config = dict(
    vocab_size=1034,
    init='uniform',
    init_std_up=0.0519,
    final_lr_fraction=0.1,
    dataset='wikipedia_en',
)
Each number is 128 + 24 x the weight over its row's rms, rounded and kept within 0 to 255. Layers, rows and columns count from 0. The size above them is the row's rms in percent of the matrix's.

# layer 2 MLP up, 384x160, rms 0.265, rows 117-122, columns 0-79
size [100  95  96  95  98 105]
[[158 150 137 168 128 174 109 107 122  97  83 120 130 135 148 133 131 165 136 131 126 126 113 140 155 108 150 137 134 134 149 125 142 140 173 146 104 111 136 103 144 152 105 161 129 136 138 141 144  92 128 111 145 149  95 131 129 145  97 158 153 105 135 124 107 193 135 142  86 130  98 119  94 201 161 138 114 115 141  89]
 [114 143 122 151 139 163 107 143  77 139 115 102 112  99 145 118 116 100 134 116 126 170 134 135 149 116 104 162 149 129 135 132 156 173 123 153 104 110 142 117 130 114 146  98  68 128 126 142  76 173 197 149 150 138 108 119 108  81 152 123 128 111 127 126 121 133  87 139  79 147  92 164 130 126  96  91 127 106 126 152]
 [ 93  98 104 146 123 114 112 149 164 154 130 145 140 122  88 131 119  99 134 162 128 161 119 120 120 184 106 124 136 137 117 124  80 168 173 118 130 123 106 118 138 112 155 113 156 126 172 138 118 120 125 146  85 101 105 108 113 154 128 128 158 149 161 161 140 133 163 143 109 113 124 141 139 102 154 108  99 158 133 102]
 [148 124  99 157 107 175 145  81 160 119 168  93 139 125 138  85 122 106 107 131 183 115 101 155  99 131  50 114 130 123 134 143 128 131 179 135 140 106 136 115  97 127 124 127 144 117 155 119 138 135 171 134 140 148 100 153 111 109  84 188 118 163 141 132 158 121  93 149 167 168 147 141  94 124 111 159 149 129 137 107]
 [160 124  93 160  97 149 154 148 136  87 176 117  94  95 151 123 125 148 131  98 140 107 120 107  82 115 155 128  98  99 109 132 181 137 140 124  78 146 106 105 171 130 140 168 139 148 157 156 131 169  91 126 127 102 145 107 117 131 165 109 162 108 104 154 159 151 133 110 130 115 105 131 140 149 131 153 137 126 103  70]
 [100 127 129 114 125 117 122 131 129 128  97 151 132 153 143  97 137 151 106 132 126 147 100 114 134 124 151  95 171 147 104 119 102  87 110 133 117 157 127 149  89 135 163 106 119 137  83  98 121  91 105 147 118 152 122 171 139 118  97  98 142 140 154 197 123 111 151 106  98  91 103 102 116 130  76 125  44 144 137  90]]
# layer 2 MLP down (transposed), 384x160, rms 0.16, rows 117-122, columns 0-79
size [100 107  94 106 102 108]
[[148 125 136 134 139 117 127 147 116  98 150 128 140 126  83 139 138 141 145 154 134 127 119  78 136 136 168 120 158 134 145  97 152 140 152 135 111 122 173 137 118 113 129 132 144 124 152  87 128  88 129 108 138 142 143 126 115 151 129 124 111  88 150 178 147  91 138  92  92 134 138 111 106 165 129 136 121  76 113 112]
 [127 121 131 136 122 128 125 183 125 136  54 150 173 153 127 147 160 135 114 170 153  89 134 111 134 139  78 172 137 106 107 140 154 119 127 121 100 108 132 129 107 149 126 151 124 131 146 119 136 172 123 137 114 143 134 104 139 114 110 150 147 159 126 100 110 114 129 130 161 115 138 104 131 161 154 188 124 152 111  88]
 [147 134 102 151 104 118 115 137 109 144 180 149 144 155 106 137 132  83 149 114 103 163 104 125 158 131 121 121 109 135 109  97  93 131 143 106 137 132 100 140 140 120 129  79 148 162 120 160 119  93 159 126 146 133  84 121 134 110 151 152 115 126 115  93 121 120 133 124  66 156 104  87 162 155 122 118 173 151 105 142]
 [105 113 111 124 131 130 109  95 136 126 128 127 121 128 122 134 131  99 146 104 133 115 107  95  69 178 154 141 143 122 159 139 109 126 163 183 109 141 126 128 131 128 145 109 131 112 135  89 111 136 133  99  67 165 159 120  78  82 123 113 170 115 124 107 139 118 143 147 176 111 150  83 144 118 124 147 157  75 115 133]
 [132 118 129 136 118  73 169 109 122 101  91 135 129 126 173 116 108 145 143 142  97 127 140 126 103 159  85 119 169  98 133 118 109 105 132 148 119 140 161 123 105 121 116 119 168 103 120 119 146 158 120 101  94 183 163 104  99 108 145 149 140 105  89 140 117 135 156 149 103 125 156 126 157 137 151 125  98  94 123 118]
 [146 129 113 127 136 170 130 156 113 132 122 146 138 108  91 140 142 119 105 130 127 115 144 112 176 142 129 153 138  93 145 154 126 139  94 154  68 142 165 155 141 123  88  74 173 104 157 138 136 128 140 147 103 115 116 191 135 120 124 139 130 117 155 155 118 113 144 136 116 149 124 115 129 179 161 114  66 121 114 133]]
# layer 2 MLP gate, 384x160, rms 0.283, rows 118-122, columns 0-79
size [102  98  98 110 107]
[[126 134 105 153 130 132 128 144 104 155 143 118 119 130 138 183 119 132 160 191 144 136 164 147  87 152 117 112  99  98 118 113  94 162 106 125 137 102  85 108 128 145 131 143 121 152 148 125 136 143 141  99 108  92 144  76 182 171 130 121 104  87 116  83 125 155 175 147 123 149 108 134 145 147 119 134 102 133 165 127]
 [141  98  96 160 102 145 104  90 115 141 134 141 134 126 145 113 130 127 113  97 120 142  97 108 148 182  46 155 150 128 129 105  99 127 126 162 157 103  82 160 156  95 121 132 135 116 134 113 110 133 100 105 151 121 114 143 133 138 137 146 142 160 135 121 131 117 137 113 168  82 120 146 146 127 114 130 120 120 149 127]
 [117 123 130 126 176 126 153 131 152 165 145 161 124 137  97 145 128 162 153 115 100 128 137 141 108 152 167 119 136 120 143 143  86 138 121  78 100  90 113 108 126 156 130 168 109 121 107 119 151 140  93 124  91  95 122 138 119 154 145 132 105 128 143  83 136 116 165 144 154 115 139 107 172 153  75 111 118  79 136 102]
 [133  69  86 124  82 180 135 136 117 115 112 148 153 107 136 112 120 122  99 151 111 136 117 126 105  97 101 122 140 114 113 120 122 126 140 136 129 130 154 184 134 118  95  88 111 101 104 127 129  98 136 141 136 160 112 137 131 118 120 129 138 153 133 171 126 108 133 129 100 104 138 174 153 140  94 125 132 156  98 131]
 [130 115 140 120  96 131 163 156 122 121 162 147 152 107 152 149 152  84 151 118 145  90 120 145  87 136 122 128 111 122 114 100  82 137 176  82  98 137 122 139 148 103  92 149  93 123  95 127 118 136 139  97  98 156  61 115 145 167 140 128 133 136 105  88 150 136 109 154  90 120 115 118 110 156 164  87 121 119 118 123]]